config = dict(
    num_hidden_layers=16,
    hidden_size=160,
    num_attention_heads=2,
    num_key_value_heads=2,
    head_dim=64,
    intermediate_size=640,
    vocab_size=6735,
    hidden_act='gelu',
    norm='layernorm',
    norm_place='pre',
    norm_eps=1e-05,
    positions='rope',
    rope_theta=10000.0,
    rope_fraction=1.0,
    qk_norm=True,
    attn_scale=0.166,
    bias='none',
    tie_word_embeddings=True,
    parallel_block=False,
    extras=['local attention windows', 'shifted keys', 'gated attention', 'short convolutions', 'capped logits'],
    init='normal',
    init_std_qkv=0.0285,
    init_std_o=0.0,
    init_std_up=0.0285,
    init_std_down=0.0,
    optimizer='muon',
    learning_rate=0.0129,
    lr_mult_down=0.7,
    beta1=0.9,
    lr_head=0.016,
    max_grad_norm=2.0,
    warmup_steps=0,
    schedule='wsd',
    decay_fraction=0.84,
    decay_shape='linear',
    final_lr_fraction=0.0,
    batch_tokens=32768,
    max_seq_len=256,
    doc_mask=True,
    train_tokens=236800000,
    max_steps=7227,
    dataset='wikipedia_en',
)
Each number is 128 + 32 x the weight over its row's rms, rounded and kept within 0 to 255. Layers, rows and columns count from 0. Numbers have three digits each. The size before them is the row's rms in percent of the matrix's.

# layer 4 attention key, 128x160, rms 0.203, rows 8-48, columns 0-79
098:118145108105137072138162119136125138132093115117034130120092116132095184131112098179134068132111140200167146135137157146141166129098160128109115152136130087114078132147107098059148158060166155110116134122099111137164099095120072137181123102
108:140066206092091134180118104250145103119147186122089131162158116089136114091156144116143114171111146152161163134199111124107157146068168115085118132098091121138145132110132143169117150141156112117094142090112106125205100157093112041099083119
098:078113118104084167108138106069122151115166141115255140142117152121138144148132128149114174135110102081115142109138134144161173137168158172149117140167061094105191069143118121139146175147170141142125108079142121123178116168143229117106105118
090:065174187122170111140137141172095147167149142098141129147112142078151126085061153110180077040149078112157135133122114106171105161145108151149171075093166076131144154144162073152113112136139185089156138099123193150082160149095152079135144119
085:081198091154168104128088157050189060159180147136147050133151107166149103163175122119132169164064151075134117106099074129118109154131112140079159114152107161117168101139142118131105126072076089111136169186121093147166096144120131175120125128
102:078083240139225089118173050191176120215142129120100119132128107110114149114109132146118120108130158191129120123129156115112144181122114102130092156108106188151144152139161117120100123162143089109144124161168152111117108109097153127195160128
099:127118094170107139178127110097129181064153092172214118088104118136126169112180141129121187155116051135122081135141053172130112103097066141165156130084107075130154114129060110172116082158129072114152118152119128099171104159169157160148095144
092:129077129203112180214115073165080086079144178138094090139127097158093133106188100161152111106142113121100106083159189122095063175162140134112116173113134085134129099124151128143089106144153152073140159050104089105188118170164089176137104148
098:170129123171105131122162181081146081081112118133167136148144172158180069098184156165118146117170119130073109154099188126107093224121106084137145060154098148134091152132134119143171063147098155152175137117154157144144183114147101188110129139
113:126184092136167169156133137016091085112175096132127171136131131149107134155133137198112158062162134141087153156163113182153110126154161126102176188122166149120115141158127144181148118113120055125120084116121108141115125138143137134144082161
097:123216130106120140110148138160112112181147117151172138138156117152077064088179127119149092100120121135130124089104183152084135086124158163147175171115143085119115151128084177155135174148142103120090174087124149181165117136147186132148110135
092:120131135105196124129134101148154099061147091098154166114079052169133127121154084138177154092158131155131188158128069088201122110143141061140114138090102199153118131176145134104149115130143094118105141157116125103103104193158150121139140155
106:110081198123170102126070064248111154140115099154114142176137111138089143103156157105173107163139175178132118079146118120114163094112146057147112162097146175121144160123133124083101189165084157114068167121123125180114121183077126064151133127
094:168114074204150085159137151118189153205164164192107176082096088115119128163125074113136136164061138048152126143136072164089127131109108130134152104126118089120047083124095129115132116065149106153138158127150123118157165154177115103114119139
106:136077081169186098133135156075120077124162118181181146139131123183141109122103111116120126121141134113158079105146136128178125122143141142083195150187133196135193092180192171157067112131130102124101089107177127117176120133141198130118128122
101:101157126119074178129142153100168117100096071186160138085157097139116161121116109130090207132127143061100196107144181131084138087069177165108186130130083118141164081153128091124128080133072217112143157196149104165131134175148163138038130109
104:084133127126155117143104121149125112116156166041040082039163084146070122130149120126106135131145159113169107115167203128098157144112115128130145102133134116113143128155082125123105168111107149103139157112073161120095111048152154154179103131
101:165096177179191156125208118102128167112160157218145127163123129111078105086144144213132106093079167151113111113121103064139138161118159138142224054172061095148135173159117081078072146086147139092112132138098129099158179159201117128113143092
102:117107158095163112151100127183073081181109089120088128133156099156102153164091108129137123088138107128202146168130130111105094096158153132090108102111077167122116070077071164132146114143142164063155126117161117120140087081104135082124149059
108:180131121175155100157151160102094153185143160116119139130153150114145067070184110168087126121117129098042144126084137153091094146073073130152127137142113106178061112079145128155111092134095160137133125156157154141182155167143207157103170138
097:068125211085066182086130123136144107140162146159062145150084099114175101117154090170095145098071079100139183176165075105169133119091127114182154115130110130141187126098115178102104176141104114109122131163156126121093086140085154173074149109
101:120095106107110103131122112122149168114166180121202068107075114153117186164151163149104137223148171131145141104156114137153147105122081164121093103086171120075162100105158106123125118092085181108143157177143118137091126122088122116104155098
095:227106116137145125165134054078165145192164167123117105161120112153157184083141091142146109109152142099150106126121098203124084120152142155147178107144165080130130049111103152099092159134127086133151145168135123075141091120131119144083114081
101:126167130085154134161146083092059091152110135127190120166122122135172103123071183174101124130108112133123150166133176148107134162141080130146110178116136120183109152181137092106103153042080102068125148131127159045131133136141147092069148111
087:112089093116143111101171123128067157138086164134081106093143167094146114143149110153109150095123131121159109147074167159096082153139107148087145160120113186212153120150213139086093076102126107056099108103183083112092142137086155078168134116
104:157100130180181120091170133153060214168120128141173100080147060162118110136195154123112108166114094202083148097140063145125094102112127107092165081144066156174092167107142133112126132122121124106171147119122136177119103159140142176084180141
096:142111122125159151124162110214148107165092107105133104119116117167105114171115168086105151185158143129148071133162123081149124128131158130154120117142166099129177041191098101179154174174132134181117116157093189096122135160125155103125135120
095:113176118122144112056095104144153183153159116138192143092070127095082156160116118091107129143070112131168090109158126137082143175125147122160085135088124200158126180140143156134160056119102148133108163181134170178127139182166133085128105097
101:088134117119082092190149145054098103130143142163054127066091150144128107182114152137099167084136132105107161174090138095158141077141104176100115127135112084090145189167102114132140166163088154178146150109137154088124106155146108084119131103
095:093157107098104143108107151082090103131147074105082136128161150107094098089089115166109094155194157182165091109124106104173169188141125152125123146153130090129083122125136116167105131161076093169111127144155120194144136062171083146128068100
101:162126098168152152133151075068117180165148129133114151073103140156171173135120113138213081105092125107102151145157170082078081200144103127092126135105132117160134125097128139144156121103145107165127149149154113121157133087117123094180159149
101:100145139113061201125123129059160131131110123102078143122133129133146108086148126154146099098182108131108120173126111137107168164149158115098118193134125064119128077107141106107120102187108166165100116129179124124160117100149143138151113143
098:109098120100169128172177136099122146153133164106109102154087070112120140129094121120084064101154120135128130113119150117161090067152127180167095125166103127158091118150134091133165100110171086111121142108195131111167125115163139153135140087
094:099078150121074090132121079182110131094059091145101091134122098155091156016107135116173143119168129098086138120179071092117140126087125131142073104123131136153128178147158110150146102068129149187088168133132143127175058128083152137211142090
105:158111131161131120128135139049161162171091171180105076122091129140122140119147126079110129115123118177197152118088110171084175127137123107080061091134148143106124078118103111095115138112102134196118136147191129152135153118161077142105143140
098:086141193107137175193130184129094069143133127116087191187175124107109075137154108083157106162144110123105148168136117120172085140121148110138140139151137145115086136171052124086121173163152117104084095128134168140094159076166062173114092133
103:113133151119112118144144082164128146161136105093155135111131084122199114190189147064120120151168150150153115088111164118112196127119095074125131104129153099081125093107140178164101082170155159098148190145133161126123172110094103165151172163
090:120139149123135157126180101191131082175039095091141108108099148156111136175234116159142143149126151183160121129110113110125122203101114156178184169145095163132129161115098108091093091101105120079102200092139171155110143139111128143112116136
097:155168149136096165104108147100140093193130114242158143162128138152229203155088132189163134110111080121100170214150115120137121093096102119123137144113115099150081156171176133044107115105094129114158070094120141169111113166080126188124096144
096:065092173170059102181125088134157152116150111185160146139093097060153121134104113111114111167113096118164111070089138144114114098086132126119217151117109160129111103106128170097098167160126096153095159162186154134150126084097138135081142067
107:124128181128169159096148092126098069102120196113120179106081186093116166175166082113152109123129132119188083120121091114163157139103077178167164065114123145159132132127142141119107115184135120138118134092145096082153171195141071110155111134
# layer 4 attention query, 128x160, rms 0.207, rows 9-48, columns 0-79
101:136115150168203085079099145178122153146178117179122180124092105155172167121093108079153142201118104223127122134095120155103073124085073093094122120125146180109073046141097138121123152110110116117162110139150184138139083162092102074117130083
108:157168172132151090160057119099127094107161144158168153147130112154138100110182114201141174137143081136098144097123161089144072157168140135148111102146205159119132199149149116097094089125129172111148166113153214140160113139167138133093153139
095:112083180100126154083182160151168099108131091161047109106106084173119120129039208085158061073109114078064110145114131142158145122140114153128134133196121111182069150109084115147089148167166148106128124144102135090102103111137141127112180123
091:084084148125087147113140109150131158177122100160157129092117135123159122187149115094071152196151142180075169166186120138136118156084122104139131069111152129137116110141082125120149142109161142157146110091111096122206117117162164130100125107
107:148089128096227130103203136185139131104121158136159170110081114104163131086143157108108114086167091141174180091121105122077095160101110139123089200118111136150128129109089108160071187147116129149110113075108115130145154116034074081125081150
107:148160124086078125039110147103092144076157108108238118128121163137143065072148117130084161080099113111084066130130171121146135132045136074154155100138123119129115168199216109141119066173134130154070131148187153146177100096062102142114078126
101:094176095066155134061063088114108089108083118107116138090109129119145135161135134115123112132141131133137146199179072139182148154146140154174142171156144135134184109082075131139165104123118154166109098228110130112146105150129156149141179150
101:112118122079056120101092118059108076169126140077145117114133151110091091133177142180110171140108128064066145129124089130129096094094170122169183125099108136129094166114122122128113130156169122112199092158151136075101096126114133192095095172
104:085075129143116094069132149052170089131141136172142083113109149153123100198121138176049112113114144113142183148100155105126171092143131116089121163155100095119215123107171128132132111083122103137172108149125130100129113100139136146103191089
097:145046183136156096182165144086116132119074133088139122092127111144126114188153150095172084141134116144090043147146079155199141151172103125122108155166098066138108153158150066104132115070160146133071130133111094106116139126124120127122165119
095:133104086155166130105161086177090115139120151131201139154116111162072143127159130164145146136165164150166119119163145159158108116153096092116093109049139173127079172124115181120094105101150134131071098107096148107151164088104133149138139077
109:082126112145150164158124161240127150092112143090147150177124152115164098067109123145116123120119125128178172155074216157043053137153099133113140176112106171111115144115128121113080159123135174132101149128151174207093142108121139087118134115
093:121115123141104126152105126075068149079136060122135113169104115165134146110101108158180091085150164094115116110103151158102137131102144139117087115172134137157017116182129152124160145129157145125101122062087113180063090102038134120100134092
097:115122135179133071105108157077170118166135094146119137118117125138095116133131107106141133129176160162144118179159085062163097147119114117153157128142128180075184071123056053152180097083070143131100117114135176094156099108150137105141145130
096:123129119143118111115146092151084124181079107060150195185177083142163116131139104139086137129132114063153126150115146147102084166075129093148146079119138091126177110105111107060132088118110096132143148122127137135207149167112144151089129113
104:087177154125167137130126125182106146123115116129139096133065096168159164113166073119131102123108138113182146154177101159128146094133113101166084089080157101062155075194172096167130151082105088128141050077161160126135127114059145167110083086
105:113127147106093134145145142226199127113100065051136077124116167130071169112154130176148111084188137148089118182128138156052151169133083165092185084125135159142115131077164121181127127147113100092112156127128143151124109140091145086126150156
104:150124164160142170067124137223141082125097150150069117123091116078096092076149127164108140149129144210177100137137129112087149125123136130199136107164127137111140132136094149159145165163121165120145137103108175148101105075123094054081109211
097:157111093124147088096048200141132159115089159128111141132117087170116125120139079150105140140157124066110130127110158156101121095114124082141127137144210094191098160172161137128119181192079127124165126094096127129172076062114128144096068105
102:154131182171135120143107136142166098115110147115104118142216117129097152135131125130083161080187131172135121079179106191087093120069098102126102116090152086113147138244119138061134149113160154141082081173180174113203186165138173134056035099
103:082112112103123086079130185155119114122139131135178113092155126102115128099131093166097092213116102126140115133149128169113200102115161126167138180153114123092131120104126152114171120135078123115088064197121053146139134124171063110097183122
093:103132111095114131140130170097169133075170148141074073114145144066095085133133050140166149085089217124131122117155124070113102130116083189159119152134152131128152158159139153154118169148161161093098142163114088133151163153163158107141109101
096:147134126122144126117151161103130114167135116123179083105107142136131127146151124135081141092102194161127152086112067101113174156097123155126107149192113112167102072127164093128049171105128061133154109126163121118070160078104157129109076149
094:087151082149113140130084070097151084128129100139113134135042130094084127105158134125108135131175083067093121113110107108116117142088154158093131160161119122156141163116025129126158160147141118115103146162133107125118100101093093077162196103
104:182144173168176041132115126126137058170173111137072081162075054100113121155101175133149129149129114139151164129153161119134089149102130150137115121098095168127133170090178095101139095105133143077138133168108093123165116146143117135107176125
098:076132150082114116173188119161120107123145103132082151172145158108158154078117107111113131148099141121111049133116139118133150143157169163065173120162140114148176058145151115106172120155168172148182117133114123064058130115145150129119120164
102:157089028111158121219161137137081156109104155166154140131140154155102117172118100099067161118167118166166064122139120159114170130153133145133106092083090134155095129171117147152150169149042134115095121187165083133066133172147159061157175138
102:165145104174135089113122163160134143146151111117128180182145119132168104074068067143121128070101151094114079100143115089080156152153149146117126094161160068130162199186186132164155102145110175166125147143085137121108184115136136137141136193
102:111061169121095126168119147159139136066110181128062191073087112184127115148123100152133176144134100087124142158132119058154159119162115138137146107179082108153102146108110141134144123071152162057190172157234082108143161148119145109146161183
101:134156100113063137144171156113131158094128138086046125199140136149135167153187146106118159129130155136142182162090111089112156115120111141123134133119125142109148106176101077182159130186131153127133097155097181057146115196116120094117103100
102:106182169086107139127141104169114140103182090140123190116096110172112115138091078166119112140096145081105152127120177148161132148193150123096095166124161123161144125124105154161153111167146067134087084140118179117132122091069118130170199092
104:151124134102113154069141100132130138092102122107138113095091145055092189101101122141071091106140198132148196137106072183173133107106169144099069166099143151095177141171109089174084128136078108186117140122143127068140093135156163112102152113
112:104152163079135107122115167201151194086132126132104096148170128100148119134126144119138169110126139077156097149071158103114108190070153092153065099160127125156122125152133138103179146026111116114084091124114081152125167140178099161181143139
108:089116139120103140040123190127095076125146130106135100157148205034126090149148130125138121120132159113158102060182157142095121155160119061126057151089102096076131071122126144111117136102155186180103158149143163149129064144091130144125145076
101:176115104157153194107131095081111115153097064155112170127125180131123148098160131109156122174133177152118131053149164164100123067082108140118138107110102141141121113141164080043136132151090122069079160075143071107135119124105171125134094144
109:103110131125130110085086187100166112154111154186164169146172091126133142101176104152097085174098165083124129169144132094080145118146159114082123088136126138120126106146135134027097150098155148146144112089140110106065056181121135169153118101
091:117107112157082125127074096124115064125069124173120152141155157134126114153169106150139146168125128068144138156116151088149103149083116102135161168082186151094104106185170131129090153124126160073107111192092143112108121129071112073174102126
100:111154144109133130184102120085143174102100133092137114092138130125095191129104134130143114144075135184086136147103168125156135121058071123148137163107131121136107131084094166084086147078165180173152077119096132155112182167114093106102120122
100:134100153027125147094117210147138149173104113132102093128169085140088133198165098125118136104110175158159172169085129225089122103097141075112104083121122172139099102158103162127159142159059162109112126175147111144142115144109094122088109135
099:128103103126179132135146136083176060081195142167155121100077172103117099119077146065083083027125130124126103133172083144143148137094077180146167102113133126094101145156166134155124152157131125085148169105139108090095101100153186108088155126